{"n_layer": 11, "head_dim": 32, "vocab_size": 32000, "rope_fraction": 1.0, "init_std_qkv": 0.0509, "lr": 0.00949, "beta2": 0.98, "weight_decay": 0.1, "lr_head": 0.0159, "doc_mask": true, "steps": 1934}
Each number is 500 + 25 x the weight over its row's rms, rounded and kept within 0 to 999. Layers, rows and columns count from 0. Numbers have three digits each. The size before them is the row's rms in percent of the matrix's.

# layer 7 MLP up, 320x128, rms 0.165, rows 98-169, columns 64-127
104:487522478482504506476470506508526453546491504531522504479502509513535468498516538513480493516468536486519503489473502493491518502447502486498451482481490462518520491468559488490533460484506519
102:436489509501453491485532509482487457529492485540480488524453518495527544515498477495501509516499508506518479511505484496490506491521489462515553493543512524482466512525517498517461503488467510
102:518481461518519544473507540510553501533522528510485495503475508523495489540511506484557512490507530480519475486503584501531494485496501442493478488514489517453486520508495513488467466463501500
086:503481497462538522494465486506439463482506503534496529525492494471503460568498473540496487468540454501462527526521513471533519521470515485516515482513473513497504537545494475505507480465523462
121:495514477543494469500494530506493506535513502427494498538526521494458510500481505522492525524519507490466489489543473495493492505467544478489514502497498523531485516506519517467513517545480477
099:507529521502517531525485513508473497447491474534483497516531459503488516490508561489492498521505478474512511477469487530529467481514483530519483486509490520547512445457497580472554499546524517
110:491492493521427475513559506526523509488484509456487459505498529521546496500470541475533490474517472506517487515493514504482539492473489519503454459514522516521501494458512516497484437513507470
105:510495513551512524473530468501471480515466512497510516476472487515479496494489518522504538520526485515520442534493454468513514504478507492516497530542478469511530456514524503462535490459491498
089:480512503494491531489521483445510522514502474494490530514493524524489469458480469500506520497498525515496516503482495501522519470518493533521528531501514452460461466486465525481485498469490461
103:540569506475520530483465510512492493495471499492533489510524482487511469513517511555513453484504500480489533486523486520497514488485528521489527500529508510537492508525487478495544550510498555
096:519457524540511526488515483509528535527498504487502520489483551482455511494469512579511502519475477541504520503476540458532545513479483493512546471509506470509480518502496460463504501524469515
103:482493475532484485518465465485464532466523495480507503487467503517524488494512484494481496507494470494534478471502484546500520524468517490546494488532466514536513537537515472497465514503491495
106:456522467525527487495527523496500489477534503477470522472528468464497505515501490492545512492468515516505467470483498492505480539531446494492519545525510480468497464526505510493484489518490491
087:475446523495511472474505533525495513524491488529438526523517501521492531502535515521544484500493495530517484491538453510495530487462512521490497515495489488465480492552506492565469480483513496
091:504518475511496505477496509497497451495486459493473510500543520488487464487454502482477465561455503535455490516454505538499513537490516517473499485471507477489475501475481503445503498490546508
109:502498474545520549513530483499536544489472538501524482512520533595532478515522474497540483490519522462499515509489511500499492537520510478508482488457488471472464529480489532491484495519510503
096:517534552502494477460495483440502494538510514453516517520542477505522533521499512570507494500521465510513499479522537479465533462486476495504477520490507487538561479462508500507523483512518461
098:525454506530504502505511470512550467508498465495537510459441544520503506485506496494455491521501466443543503496461528491469484489545534518486528487452517497495532509500533473480532514516470491
086:517523499499470513457516508507485500473478522438507521472503492475521530456512519518490443535479551486497504525512484510492503504482472487503486570486529517493477556515521523499486467479487465
115:509518505538501483465504505511527513532480495499513516470511524488539465515481485466565483486493526455518536521499501501496487526509462473526506490479485501447472517463538493471495506491537466
106:497517492536497460482508498504502496481532477513520515481512504486480508505450486492497534479466487506500546565502520505501494506521522525538527532492482519510528481545487523495484523497485544
099:535444498464497511531480485509491502516521476482490462487524499484534527507467500500489459506491522485515483460521486472483528482489516476549479473513499502521496497533538529568518464487472504
124:538521463509503500481509489531519513482515539480488493546487522539537497495486577485508464466516514487518531524488511506502516490470508485510476498548475521480498522486514457498500476535488532
094:496506534521482495486527471535490464497512505500498543504505515472532506498496534528501520504489488516540485473474472474472546514503500476484521447501465441496493542484472519514479489545494496
106:511489528477498498491511501473493480472527506523485462525504522524457507475583493499539514486512517491553546507502439516531469532524511513485522511524511472498495484479516554484533486439490491
099:523523511487529525502447489505497469495534547454466491537527487496522533477502519523453510489471504557495461507492511483501495467479478526520484524518500505496463482457486505518489551456485492
105:508494464500545561529509512472507511525489495475445473514490527480513457525505503510491469480509517520522488473494514516515436510464510536486481524510530529479479503525475496490570513508507524
086:489515543499505528522467556519533531463465527518495463516489474500478496492511515523531507524444514471495514526513515486487469492540532461494517532526530471502484508517497526495498529454517515
095:517487530447480494532493486440492459499513532476502485474484530486512502488511459499484524522470478493511512466530480493531498504484504475482494481496458522470475519488533505525470516505503529
090:470549448493547473517481476526474505492491470538511484504472494532511500492476527481524506456544493501500493453520529486518535499490482448509520496514513542460514429491498530480475508451497552
090:503481478492495504503473535502477490491536526519506494522495498521551474518514515519537464479502506474516471498525507446542466510532544470515462488521497510504474452490493465503537451481544484
091:494497462518532486537505494513468546526469439533511502491537506538498497537532479497486493499489486477469535494499547500538535470516507540507526502470528490527474469494474496467504498477513517
105:487543527525491484470515513514483486500475523475495480480485474537544460491529476492574516512536501509510492519484523473518528509456482487479513492492492513525492484504499533524471531502506467
090:545487497487482476491476489486493506487489514484497523480461481460481486474471493479509515473502517498449492481520496498517497543548508530459505576547462485471475480506479499528500497472515496
106:517529471497515502494504498496470500422476498529527484480493474496478489516525518487489490529504509479479510470476454564445515502503493482501497532496522492458473481523566447525508455498500496
100:512496499505512529517488503525501502460520483515470507513458448485509478475466498481577500482532486450503459505499478518499541524494458471489527543517503495455487521512503524501516491545481520
095:476467479506497426478499514515482491500509469477503547518491537479494511513502471507479461521461509518484537504474478521513500523490465545514514510509512507536482463528494468495545450499555511
094:472499510517503452515517497513492508482522540515486547566461529501476492487484513480511518484555476509522502476490553512500524481537489486502476496479456488499539492474437525501484473482500459
103:504514501525537466524499531523488508480536504494543466502491478563549547531481527498538513477505497438506448514506494495499524525500495504509517491478502493476537513513541506526524489495520511
101:510514468525476515482487474455500449516481495530487491496525534469499510466487515457518498540474550522527465498500497441493490529505495501532512508537489505477540534512495508531475514539526483
082:510475495468483509532502490495514485500515512486481530444520454541486530459472496496468511488504474505524415457475493477476497514536496478507482522525462518510551488464508528480518505488484466
091:482476501468503493508508506503531518502515520500509502513498522450490483473471494547483550551501482527519510493528484540506504449478499492479559503522497481508480476507482502505475526510492458
093:533548511493501500480485489497507482460521496537483509525488482501471476475536513489462521493506491532499476513490501490472515531477518529499528487473539474444522476496538485486523501489508539
095:520467463484525489476525449504549489491461540529524451503472477497474495456529490460492475518488530510523493483504466481454535513512457502495541516521503527446495477514516506489541468451506477
097:509476545482475533520547518500507498527528474495475509545494527505547514494505529467475505467550469506474470450471498492472497506512495465527472478517510512478497473488500514484477475506545495
093:491452503449521520505508528543540519460513529473539532496518504508525505507497515496520522517468503494472473517472495559497507526525451533498486479472503528492519503510510511491487512492493515
108:518513523480517521489533496512516511474521527452489530496503525535505485523488475479535473512472488496544526517520521499551511502474529486507497450523511500491532497485477450507522464457489546
088:477486457481538485551520467444481520525506529521457503499518534483522523500539513464519471474524502496505496518566499494475524517438539491501547467504496417499489506488513502479530506490523504
091:512497508539504509497503484504505502513497471493457486507515498504505514519541519470510508514453469504523497485475513514439492511538495501523490522511451437476493494481502528503531462498516510
092:505491536507491471521504523509471510510544487516484496495475507492515494515539492520484511516516462497506515538483486512555518505450456516532477454514449553527475554484523479553520517508510495
095:505517473486470495558486460502462521449476503514479495481478522543507509513510503541470483510468471529468460518520461495488548536503502518501511483521514502478454428479467515532531491493527446
091:530556517498500484451465471489515493508480536495505503518468482473508507532496512469525466465489474489528482496492513522505501493505472525515476509508484467532498467500529533511473490581468525
089:491503539488468497472515484464485470458498518482442480458548492479493489502536523482531495512509508539465462525475488497524488516506490538534463528499492510501538546453488501530500459510493539
096:517475500482515462484501506472517541462483534525496521476537516493487468503477513512428532507481539476520533497464496520525535506507457545473478473483494458532482525494494515495479543498474510
099:465508463477488521480478497509479474491496495522456500497504460537493536511501487471518491535488533491512515500466469480519505513506547431490501484510483513507527447493509530510502535506494556
103:511518511534500507493508478513499548514483484527520528515520490491484502500462501480451544475512528455501473481520489526416480484487474481507470498498536482508523510499487477513484502448491488
094:527481473500528547517529495524504479503464498548509540471517446485543562522501532492507476500458496479460529471513498518473490480478486481551504511509498513519500542507504457493540484479512518
103:547487474535477471463469500509513517516494519501515514519538510491537488492539496458504505510475555483515492530465489490516494435497483475486491459455503491463538484470534505528518486493524523
094:521492504509492545481545502517473525475515492546496498508548522522505534469573506483466486522485490521496539475483497469493505534439514520488517471513501512518510505508513491520529487441493523
100:475464474504493538499509492520512449511503463524456535531503472467484435519511521504511493545518479518472475527510472499460501492507494466514468465488495474551497492500544483489470521526516533
103:473525487532503509522478501534514527499442490505488493476493504503547491522480462527469514501508460513518507511492561466500566485523512499500508445497514494505529456522514493517497469490522539
095:551530499490492528522515491545497551521460443501540469475469488554533517478472493471451521526453499477490501462507489473508469514494530508508518456498475482473532485519537458491497478495525537
109:479481459546485487498469453491535497498492516510494491505527509501500559478549506485479536515486513523495507504500461518515544520530431526508452493497492523520521471470498492501513449477489504
107:494505488504506511478504545481473502520514500522494479511468477473485497481519509511480529512478498542530539506506475464474509478455509454472492530508502476475513440473521483463514481444473497
092:494471513486461506512498497484496500487502506476557440471496468549425548488531504497458530500472443498481499486510500515492495520483450461488493473535490447465511528448504524471504504461508498
092:507476490480526491518538476525491476479540531480494488457494477526507555475486446496519517525482484530486503510489531471501482515476517511457511532478472542468478498451543482515520490521481477
105:485544479499556495525498464523506451485521466567485496518498514520485485540479521469541530497535526506498507495502533516487488494514516474482456508482529498513475525505536477502539462522504524
091:467509507470563477499464513530513506452519457495500478457509501482484471535507519486464520491586502514481463477499496478510496505516504509510513476498472536492493481517524496469480510531466527
099:525518527489517505504508490459503542485504548445474517507494495478501484516481512526461468494530536490492508464522528486480520506496545513472485495456472502560512507490527487470486517516520504
094:516478506523476498501502495517532512526423440490525515508429501553507519479484485513474530505492520509498472479510427524512472480511462472477446539510500504528508493500533537507502531499520486
116:493518500498529497494495465497495472521484459537473510490484455520473510494558459507515463492524470485496521503496477517498534491491468537486499481527495454541485458539491501449488555507502474
104:501462522533532521486513465470501506541520496498527488457559494478490526465528491478475545454516478508513509497492506548527510499520566488483466506504511502519470479482493488496507535497460504
# layer 7 MLP down (transposed), 320x128, rms 0.16, rows 98-168, columns 64-127
102:549478463494505456479502494520515482512510499520479490483455523510520511511527502474506485500452534547419500555504491507575494487482486506463524510536484482473476463472488483485533516507504504
109:460512519463501528534518511508487481473477523482487487445493516507508505481451502484533498492525541481480525558479471530492508484518493503522456539523520477474490532512521517542477519514518487
109:523482457489516495504490517526477506510503490494487516511477488493475520506509467487500528484460496505466501517537511517518524502476491539533498531488490474524533500523507520473511476470538558
098:504433514497540498537497506502531514513544502485524540506523470476474500533491471502507474517456528502514518480527543468527500492511479488476479550478533451506508495484471464530461511525551494
113:520504548527482513503517526475501524510500493509564495494504478499483488541464470518472503482450500538469534501506472485583525468489535515468512510463470492541439510478536503502479528479525501
092:502511511457492458464470492471529535551518493454501509508525534477505529526531498467465511486460504520472479502490521526488464462482503502503477470531494516439534517538480478488486516465456457
094:463486499500483504520515471525502523514497477482490531493469519534465480520464501556547549486508474504485533471473492495442476520485549530470490469478516531493452509481497533443481523494466519
109:531489548512534450487545497497496490550485513556523554488534526518492520472514518492499517546518516443506499490509464510529538491512480490497486518506505483494488520504481471525474512492495516
092:530462554507534510543486496477539492490541513461515510505537503528550533514485526490512499467473490509536483509455509505498488517486462474528514501497521467476546502518489472495518521518534491
108:501548524540492540490506519489496482481514483486536440456498474506531487508457503502491519462506448480513512492426497494496541505501513543477491480495516544504488498499506464516539527488502540
095:486506530493484513544540479466507524476500484467497538526511521533516550502517504471518453513517448514525509477480512480560507519539488512513496450514487513510515480502500504534507496454507492
098:492524501516449473543536502498499512488506497502500503508510524519498488446462512514519493491475516536530496470444487474481467519451516528540447507441469493500501501525491513558477496481511525
110:525554549511507501526524499485500470479534524516501496517544480480479523548497528499512485498470464504528512491521521481444489524497480502476520465550525477532517495541467511506500528489525496
099:570481521534514536518507498574530457471509485519486550554533497520483506481524536503492475537534516442533541518524451496471528528496471520514470487498510517505477493518521496469496483484526509
093:502482542491500428480526534501580492485501502465480500482530492553492506538527505501518508497511514493497498487525454463490527518479495510480516486505516498512501516461527528503544455531427504
110:505523477493498509456492525508486516519530536532534481488467486491513535511534512501549487516490510500461505448503480503473500491521543491558491459501485531504474550496498478518487481551530497
104:543513496506442506529503476477440514541477502500473487489495512483498477548538490492459502484532479491527537498473538500520503486442513483495477526514541509508510531492506481474493494512512499
103:473512516487476495528470533525548493437570483505496568481519486502488526516498535504445464522471522488525489461504487457541483512515488482487504484513444473502504484507534486538489488491515523
095:545502503487479508520492490493453524496490489499512494504530448523507483501537507533508490500484532480459495529481463522496533482509519461467480497548527475463529512517489511502441498529481492
106:491490549542485486442482504520532500548499503556532529503512481491520512582470485489530478491502512513473497497498489490524512505520473478466519490455487484497500485487550483533532501504524478
105:487510531471569458466498507499499509473506496483471473539509533519525532453500489519497509489510493514572483497479541486440482467504480519485470476512488476515521490458511514466560536505516482
098:522478471467481484472480489519486470495457484515512503498505543503504503506491502489516522495509534566478503461513499507508498489491488525531430483513524532542495484493469529532495500448498560
126:506497484489494483470497496550471541520518517481491465513507509537497490523482511483535488491485506510534480519475462490489483474459515497484525505519525536509522546499492502494449484529532513
094:522495489475441490534473546494482545490508474534530498518489523480489533506505530474499495459470530505482505476491502513453458450495502514457547485507505489488500521484510543496532515495476465
098:484551496494490525479533498519497506555492465519476476479466505507533485512497506512504477520488486504514502515510479484520492460503522529444542524506448482497488491507511448470513482530577512
098:491507487488488476502481474497505524548511494486491521525502454514479506531515489462485494483510485493540494527497503491588464452533475474468508519538538481474526493487520483549560475511511484
092:481504534497500504504484501486522537500528509497516519531499468511502516491535474500548477471506463494503463451497489493501518455478507528477502546496500498538504494531526492552493546487492482
093:475540523508493550476497502502514519506464474477505487507496522513494507496455473514482490512497498520456523560499521475542479465500530477472481470481505543527442492525539521516466515525483488
107:505510539510503523507523513469518505512483525509493454542489524488470513471521497543518554497491510506523506542487470509540475494555443499495466493510518516458487507510513517493475492482472477
090:463508537506513492502460530500479515529501469439523488510486509519489518533476497516502502489461490511526543494536530503482524458546499510531502523501484499468482484493517485522491484531451487
102:517444533496487513530453488517489477474550452525509510487548505482549497498498526526468465496488504484485505511504508454458479522505496498467469509509524524548490467474505489502479503489465477
093:492531467520534487504518503501540527527484498513468493497519511497499508498497503510498550517504549540533480511504488488498498552464469490466512547503492494491487481480487516520484480483533525
107:484492475491525504488482459465552516487529518459483512543521543485507518524510507485469481491530490505516517480521488495476510489452488497528457469529487506513447451527505537508493509515494439
099:490461543489474523502498526533458520491555485519507491527475473497490506491515497521514507511473492500501547471522538459528523514449540506485556488493521445499511526497455505511455534519557491
096:518526536521503471491522478460487522521482499484509496518504504493501507515497491474535508505478458479494540499515468445503488451502443510499516489513489507495437483474445488473513466475541462
097:504485501519540514502469469492502511504453497481549513526453489503500476430483510557492563525504516513505488484500465493520488523514439500516470503502496481514471514516558492471502546506486481
092:489503483532502497455491541507455512540474504515517527509504495528482466528490490512479471483501501529457499509536496513450451535488502497469516477493545547452511512492500538526525491538512505
093:482489469515527519498522525487516542497508521477453516485518498516510529475484522514473473478498501557524477511520488476411438490467511530449531514517480558531470525517487494510478481459505455
100:536542499503503477453507514471459525510439531524509456518517543515504482468503494520497503500510493485477476503511523507562460475528491493507521504474482483512480504508468502499470521519482492
089:484505506524490493541496520538461496509529518544507530509477480535490497515528495518507478513537501507504476483514456511572493471469527519507506517495497492510510542537499461482458503498514530
081:508499531502512491519494536535503465504491473488519508465529504503494480462519462473547488531504517473468521478478468527453495545482509540502519503494514504470474509491449469530508472468434545
098:494468484517488522502489480491495455475517528491469477527522474458487480470484467483503462503502472451472481503471561487532522537527452510496499457471511528518501520458551498551513494468505527
106:497485500489505491534494527487495537511476508495533493477473538474510517498489497520495501508482495469467488495521482496501507491539463492488476513540495496477464511484454533468498502519429477
094:497483498508548526487485493506492498542502479524509515463521482505563493534495508501511485477516507480530483488518551492470484564501540459471531527471482435552522503488498459508470546508510534
097:493517482536488475507474531485503497513490467514505485538480524512518480426492489502511540517520509538539479519467529479488494493508487532500477496546516501516502496485467493517499491446428513
095:478516487517494469505497466493497509565494470511506532509527457508543527489507489514462493436462521504536492486517519542519483499470513500450529524507523508485479506498510498515466501509521506
106:508499496484496530517489486482494481509512486459494458492495533502484471527495523471496518512469508506460513538497502510512513514516468487541513508511496500498534445517511506504515548496552507
099:490494491504489454487488526550495499525532493526498498518468548492518498489484513524521464481494520513508432486511507500492499505483491501515493523488503531495515496474496510465472483521439477
100:524465466467534510483496457544462515530518495531476532491519515489477496460508524530479495490504524507488501479502504507465494521520470537526510509498502525544522489526449523474544506497471509
094:485480524487466513508491508514497478484504455460468492472483439492524465509501481477552507495520461494465525516496500491517508505533508478467519541493498491481495485486504441510529493539509500
090:526484484515511497453469473482501513501500498513454478507527481465491505499542490493431497484511478486471527488513497531491501491478480519446481498499520476463509510530544510465520448497536479
085:472500503493471513540512484474509478532502519451466507485459493504510479441468470467497475462460478442499522515487497527468510476459520488534487520504512532497473488498472490485464530455462515
100:524495478512505533518526499502517516468490520507557493540503477501486503523486487435483512508446485441520541487479464500515513526472503527497502472561520501572488513517482521510481505456462525
097:520490478483506485516461549502499497504497523508498531518546501546478544509530530532469478485489531499510484502476472514581442529546486532521506525507477515466502503478443478490446526467474460
100:483508544495556519488505533427494473469480517454481494438505509452493528514516458498532503457508481537490509496498516457513504548464496515517504488466493496476487512482517458509472525479485533
096:513529541487512521509529488494533505486466514527471482442502504511501470512514556480541469550482530457441498560467475514537515516502486491475519450508474481479488492518489510482484529533509484
087:504499506504523491478509509526510481501478504530515489447527470513495494483495493480492513505465476573524454520485504511487507501492524511486498495480513548475492473468466476476534523526579511
100:464459511483505499511517457542530466495502529493509506536512488479521514484499510522460504488520550516531512477544504541487434488547510492479522470480529466485468518484529466511520494469479493
091:505496544485451454514516507515499515478504504512537508569503519461475510548476496513516518458471487483506537518464466522517483446533470501493454505540514517529465518501516507492496484452515523
098:515496499464512474516500499512528514509492527471461472491449550468520484527491471487520490487503505477481534502465528508509474501546507500475525541494487510503452488522502455494494502453481482
111:508512516528561499498507466489563472534533506484499532475502503503471476497496533505529513499512499506506507502513532484440523472521542476518508465472520489461468496498458496496490450551482512
092:467491445500464524549521508504572522501469509520521525464484466510530507484557517522491497516493509495513506527509473548502498513506521543521478484530475483548502515489495482490536453467534472
093:437528524491473481527508489519485534483505481495491526518522521483488492444502510515539490466501485526496487478488460541476496515470513553492513474546518500497505523497479533509522522436539515
113:482530462500525536477518545502509498458518521503468473452493511500544470466460460491494490520480540516493497533494535515507527509512535505460515483460497499514500491474519484515565476511461484
089:473498503545505517524489495471468522447522471507492483479497476529506486518548506472487493505508494520529515476483458507514522500475491525498512521466495498532445529477521489483510527487432529
093:528502500463535472444491475546534511500472507552498527497496467483491488499535529478565492493535518509539485509507496441518510517543488527485459509480503522537533510478513501524497513475511512
098:531526482501514510501484511518552501490505538523534543512546481524467500486503523535515481522505496505454498510502522506378484479492513478475521511493520533494504511491514514462457484523457515
091:489513503535492513503508485482498508513488472521500514493487476514465492537478452499509449498459483504495501532524480498516459532523491522495523537497484484506429468462516476460532481503524473
104:516459496494520516515498523466502476500493497479476464498522538510507534484518534532502526469553501511526518484467503508485473513515467515466518466553501479494472489498502505464499509494581498
092:511488490512480500465531477518520503487551514475476506514472497476531500514483469539548509504509449492495465499497507520479494566460504530494535493521470457521521468546488494467536551467523466
121:523506504453520547509492493487504467519516481490467454512508494483540487495508482468519485503466478496489521545494491546531485474502507528495501478496514494494510509491509491501520504496554503
# layer 7 MLP gate, 320x128, rms 0.162, rows 99-169, columns 64-127
100:504491501497525491492546517498460487524495473507515491496524510517456496482513531500566504498528522489504541514453507495520521529503490506520521478474531487491500453516496454527504482512467487
100:494508481474484473518535512516501527518428501495475496520504496488532520509506502513502471499487454491543527482512463501485520481532500501519491514472558510501482511533493450476538503462462517
095:504481476464481528472483514454487487530486492526520478521480496467507525441481534518495482508523502498465479487505487480450491505525508595505501486505529521485499502465513495514515533468527505
115:540522449524491480527477468523505467481510512477501516500461480504517515453539463503506510497496525483518509496491513473433516492476505500552468498496463496492559521513508487536474509509481503
112:484439511500485486496479493456476505491497519482493533475481526538461513473500471447489501480502516570487519549492488491476485463479524528529534487508429480491463516531483485521508520510475451
099:518466492519528509496490563541499465525516518524513472504516503478480504504464516458486552522502476496519473525502488534514522499524517571561516541457493511498500496464473462503497573501475504
093:533525486509526527510515504486469516511489501535469505541493493466521468517515513486517502508449492483521531486506483490501500493514501522470526495467488528524510486496510518526494511489478482
091:532518516521494526527500476491478513490482503508517510498465505481494480494490517550482534514470494503474551495481523517498528443524523476518548436496496483494438519516526505522508538480507496
099:477499527458522507471471518472511496479466487482515497484511540512552484461532508509508484515494527539531517490471513479556493502517510538557470488531507478511486505480526507494510529493481519
109:524499512503520545526504538542490508496467523538495473522505528476499480513491469500508541525507512504495486542446540542533498479542470460516507498502533471508453521465492478485524482540496517
102:507522492445514466521495503492468511489472476506475507523465481516517519483522494486541504497470515483518479499523482480478513499506493492481526512474506521433510502478526473511449559503519460
103:532492497530507483508512483521510491464479495477486515506522520433495459496478522570488516492516508463511509501488538500467499551482518521475490528489480537474524492509496488523536489519485497
093:493515509487494484480509489428484468519506481527469486443464478469456548502505463460479480487482548519489485498530461485456489488497496494449485503470532485442493497554481511496511475479485476
088:491470519539494552505440505487511486514498538525490499526475532514519499427506516470513490471477497517568539501485513505484479479516498518538521504521504504514479499482485491526491535526538493
105:495497513539511502507550493514486506511497499431462517496518499492468467495544534531505527463531516508476545476522506500479573502498497497523494546514500467465468533489505516468474560497495494
094:512542488519522487557509580500514491534522525497482500503515505491507517488558484466508470475476505518481494499509482502515500469499497490505524485494521523528514485504473491509535516493475449
093:506489560497441512534535494526528482481506464537466505478515494520527517510470459518516471489520523498527507515466512468440475509491535492485539546492505495496502479463530521495506491479451495
092:494446522494552488488562488473483533499523510483493513477477492533514537521507467504516506514505527537494508552526519463482509483521469494525484476513534478514501479515468515579468521548501491
098:470493555446505508539522544517504532489439497489475485492524499547503488461531492515481450489459511486467523475501513494546504481453538527501499483473487527506486474508510494487472531541501527
103:534465536509479481504517511485490521507490491504452514464507521482478470563557501523486485513491521478480503497489496525499510497443502520465483502479477476492496502513581534477473528503472446
091:495521481518532485489490440488466485483484528508530496507517538475521512473482520542498529476525504526449491491502554530480493540463500495498481513564515491479454502490502519524492479453498489
099:468507525527502465514519525522478491509458487483474520504509486482463516541522464558454544495545480474471506509500483481472519502533485519538489522501504462504450484513530510537444510498501438
093:504502501490468506477476513552474526534540514506457562509507503512460462508508549529487477497549539504505503487513508538441518474486556466507531503465471485514498456509500513478459513490491497
098:476523487465498498508523493449427530492504494509513515515497502497525498490563530480494510461473509509542483515503475516519488482496519522477526514449517510531506490480478522459477540486520530
092:523486480481475427547496519457506496480490479443511513518495499504537507515544493429549539467503500524536489461519458498502512513523470511494511526488541496488544494519534526503485529456498471
107:527444513486528505547446473448521525523479505527483506462495484496488549499487476508508516509529479518487537500504489472483510524500515527512468489523481516480492457510489479534472495484454533
097:492512503468536530486531530488496453502484540506521530498502559525497495550535491528497528496491491502506482463509480541567500499537519530482527508502522469494533518502493495511512451495474520
099:502513470523496494494484520457512475547539512466548482502485520481493524504502500507522473500502535472499508529537503487473564495469553491542483518511465500552511462510480514459492482491506538
094:478460495495514502495476526529494478520438492485474479488493570556476490484461522450526441499496472477522484537515475471513527516531497490540508493500520521482511455515540495484494483473516489
095:496518518530535490473519521497497518539475504536456499505462480512489510499476496482548505449490506537482503483515468531547521512514507473498525488486515469503512490509444496485516481483474526
088:516483535486479482474485504480476497491511497498472502518510496462516473497449475505540521468505444502492482489504526501513528466508497532456490530510515495512527465490508539479458550512451474
099:524491463513527513517527483453494491506498464531487532493465513492488517503494517491478463467506507482486513548480490524452512503506467538553525511513483541521512529456476498487506546534454481
099:491542548502487467508465511549500527484490475487495494528455484532459547440467502508491521501533484491532538515514516481507533445460498507512470509491507533530495492502482506481523523520516460
107:468518538469509531477463476483523487497537485495505547490557500527535485542456506530518510511514481501508488549496491521495501483519487499522535462553509467457501521502510529481473477518503501
098:507522498500489496527549518505465523533508499505485518503510527475468494540530486485505494496513498511510502467489508515476532474504540481535495514524491484451490524511462519501521486474476535
098:485520497467509535540518499510488518510465472526528523488483449511490519507518500499549482489499445476527498470517550441478543470486497467511481503467466501502476479528477513482498514489533499
114:526518454537551467520511508523531530490489497468498537513490510499504517526477519533524512514493496501490511501455469529441455521471530508513519529463474540540487499537549470483517509548514524
090:541536478545514490524464468495510486510472463485514519539474460513544537512468512521507541508469489489525547531469508491515489515473498486532526508505497483481513466497520512487523520515498494
096:530487498517491497511501469473528520476466517455517502476534460503530521501527512497446503524490537522510480555482509528463511486528492456478488508516526528539508464475472467532533492507474520
102:507469538470507499481514508511500482468480495495504497501531517490538484521471522420500522521473450502488526504479473530528506529480500527472532501476509445512506532478530500523480494503531511
090:495486517493531517500487500510534478526566463489470513470470471512483520532521466498496535515494497492461503509503466482484515491496460510526492499468500485491493432451491526504508556481518468
150:517502485506483518492468499529494479512531495512510503511476455522551506461493524490495495486489522530548536524447527520461511484482522473501503462474493492500541504509552460547492489453511519
090:477458503487486514543527456432521499510487489487514479481485481501490515499467514495541484530534500531486499456491515506478482492505491466511521466504470521530480513505462519475491514514523470
098:483487514511519447471513525516480500555487492470483469523432522518493503513474509486510486508466505509443460477527550456507483548516493492480469527472503502481491490503501526533493561458522521
096:460512508505518511491512530497524497506468512530487502477481474521536496506493495501514545524503518564459504486493464517502510537493547537487530482496541522504471479476487486563509511499512520
086:515491454485521473508505509533488512477508481527517531499489548458520482523515517505499521507505468502474516500474467490521480499488527484530524517481505475534470506508486502487530497477474509
092:486496499524516506501534486490507489547507490527492477518471494505492517482463468523481497480503452523483531467532501448480486470485464530540474481487540519506467523511500489498479524472534520
096:504454496479531464487483532504484528547498519451469545530468494478500528510439509471494480501518516467469504504506504506498503512481484504531481520522500538483494515448522503498517504450484503
097:490511486516473450484479486526500499502510498494485525528505523459503548488551496503513533493466499517489485536521534516478483480476464488510537495470483510494488544529463506499521529481512470
094:483472490518515524528509499492564527528481499474479512479532526466502485557444492494511510504523475507479506484527498506502494551391541487517517530496482494525499546493473484515540490484495512
099:497482480494535556500473524481467493518470486491493523473481486504450484437454476495514456452453506513495519467530493498498484508485514518514498465476465465503490523488498458505531485506536502
098:517492514446509515507482526481510519502498447483485488510498503483487505499496508470531515489514486496478504510513465543485531505515497488480525504539539461535501544473451470454468487468460510
099:542492528486511467500500535546476460487470504481506523503498515485506489492472520473517530481504527514519485527519545478557476445484484511484521529479505498525447497488456489478458489468505509
095:503510475451472503500526548486453489529487495510461502558516521479479493460507501469500483488527461486498497520412487533524494475537498513497485522526478469496465492504500512527536543492504528
096:516474490492559473502487491497534483527468488537530493525514531499513477486533558461486524505465479484487484498484496503509520487453489495506473476521508481517486534528447501517501535527490514
096:480506530489543504511536521459497543467480495472500525487504506538494509501472513508538544506486518454491513517519489508492513493494514502500461525517505486506482509565480492509508545467499475
090:503473475542521483486497481497534482486506495456477483517540484488514507475499471512475503486510483504509491520493557476462498493537502490519479498504472516502503530494539498492510522458495476
099:513536523542543471449497491510492500496439463482533433462490501530505494518475473539492546515489503532507490499529525471535502504461503490521520454473541502545560499519527500507508492509480476
100:511484492489554553506513514478497491507495450526467498501496510475480456513533543466504518521516474481520524532494494469493524573511520518489460519455448504500526475463469517457486475498492483
104:494501477519503476496502476490472527476490499469485494474524472519474449509530505562495488467479517502507466463482465465464501480498510489490517496469482509487485532461502493531525506516532512
092:464489520494514479492528511477565518489471511563463491500505518455531508468512512517512506530496498529539486505464522492517523503563526474503479515473520520448499526500465488497560490476489530
116:535519560498507494514514511481531462516515494502509520505447534494515438470465483488489518461506452514522457479485541475506463480499494509558499486485533515528464510531512519481525524532503526
106:494478517492445479512459544517480467547502550492490493518497578513475509503514502487508536523511463467477484503496512508535534468491509526489509516504496435490488489457480507505509508533522514
098:516499479497503463476488528511476498525493529473499464491499514507490519510473493483504498478523458478525498488536478523528508481494513446482475516539449525503514517520564465496503506528491478
093:510525479522531467490491478507506496475473498519511505470490523491427508481579508456512525539508509515495515482489518495520502492492486533477492507501521482512538484478510522484513519496508496
104:509566486501477479467481520535503490485479508485485483476496487483531474463514563508491452487536496493483512475470515555508500539563536511522505526520512469518525482535500503531518519512481460
090:518510514497493525511480542532559470452458485502501516495485534504518518535501538529463524516458488506526514508485515513498470486560488540489546523518500457543520492461460502519538558510479516
098:491483495470505481540467483463520485545489502501526563492468451456456500474500486522536523502537510464483463518479522560480482507530503476477502552499492547487489510465469495504508471533535518
086:530469478531487446468515480546500508465491538484492467484501484469473496546464492524504493500543493433493459496505510526470502484479484458498487528468511532526504506503501492478495506499546485
100:500521504535508495494516482485527521516513514480480487510499468477463456501493524529494512479495501522498515507525527514500468464519516529528598486476528491512522484509478496511558438493479492
103:541498478492540545487500532493510456545504558459527513485501528495465486464491498541472499484500488527487472495497478501529485539503490466490517523449543490490513511524490457502487521524479499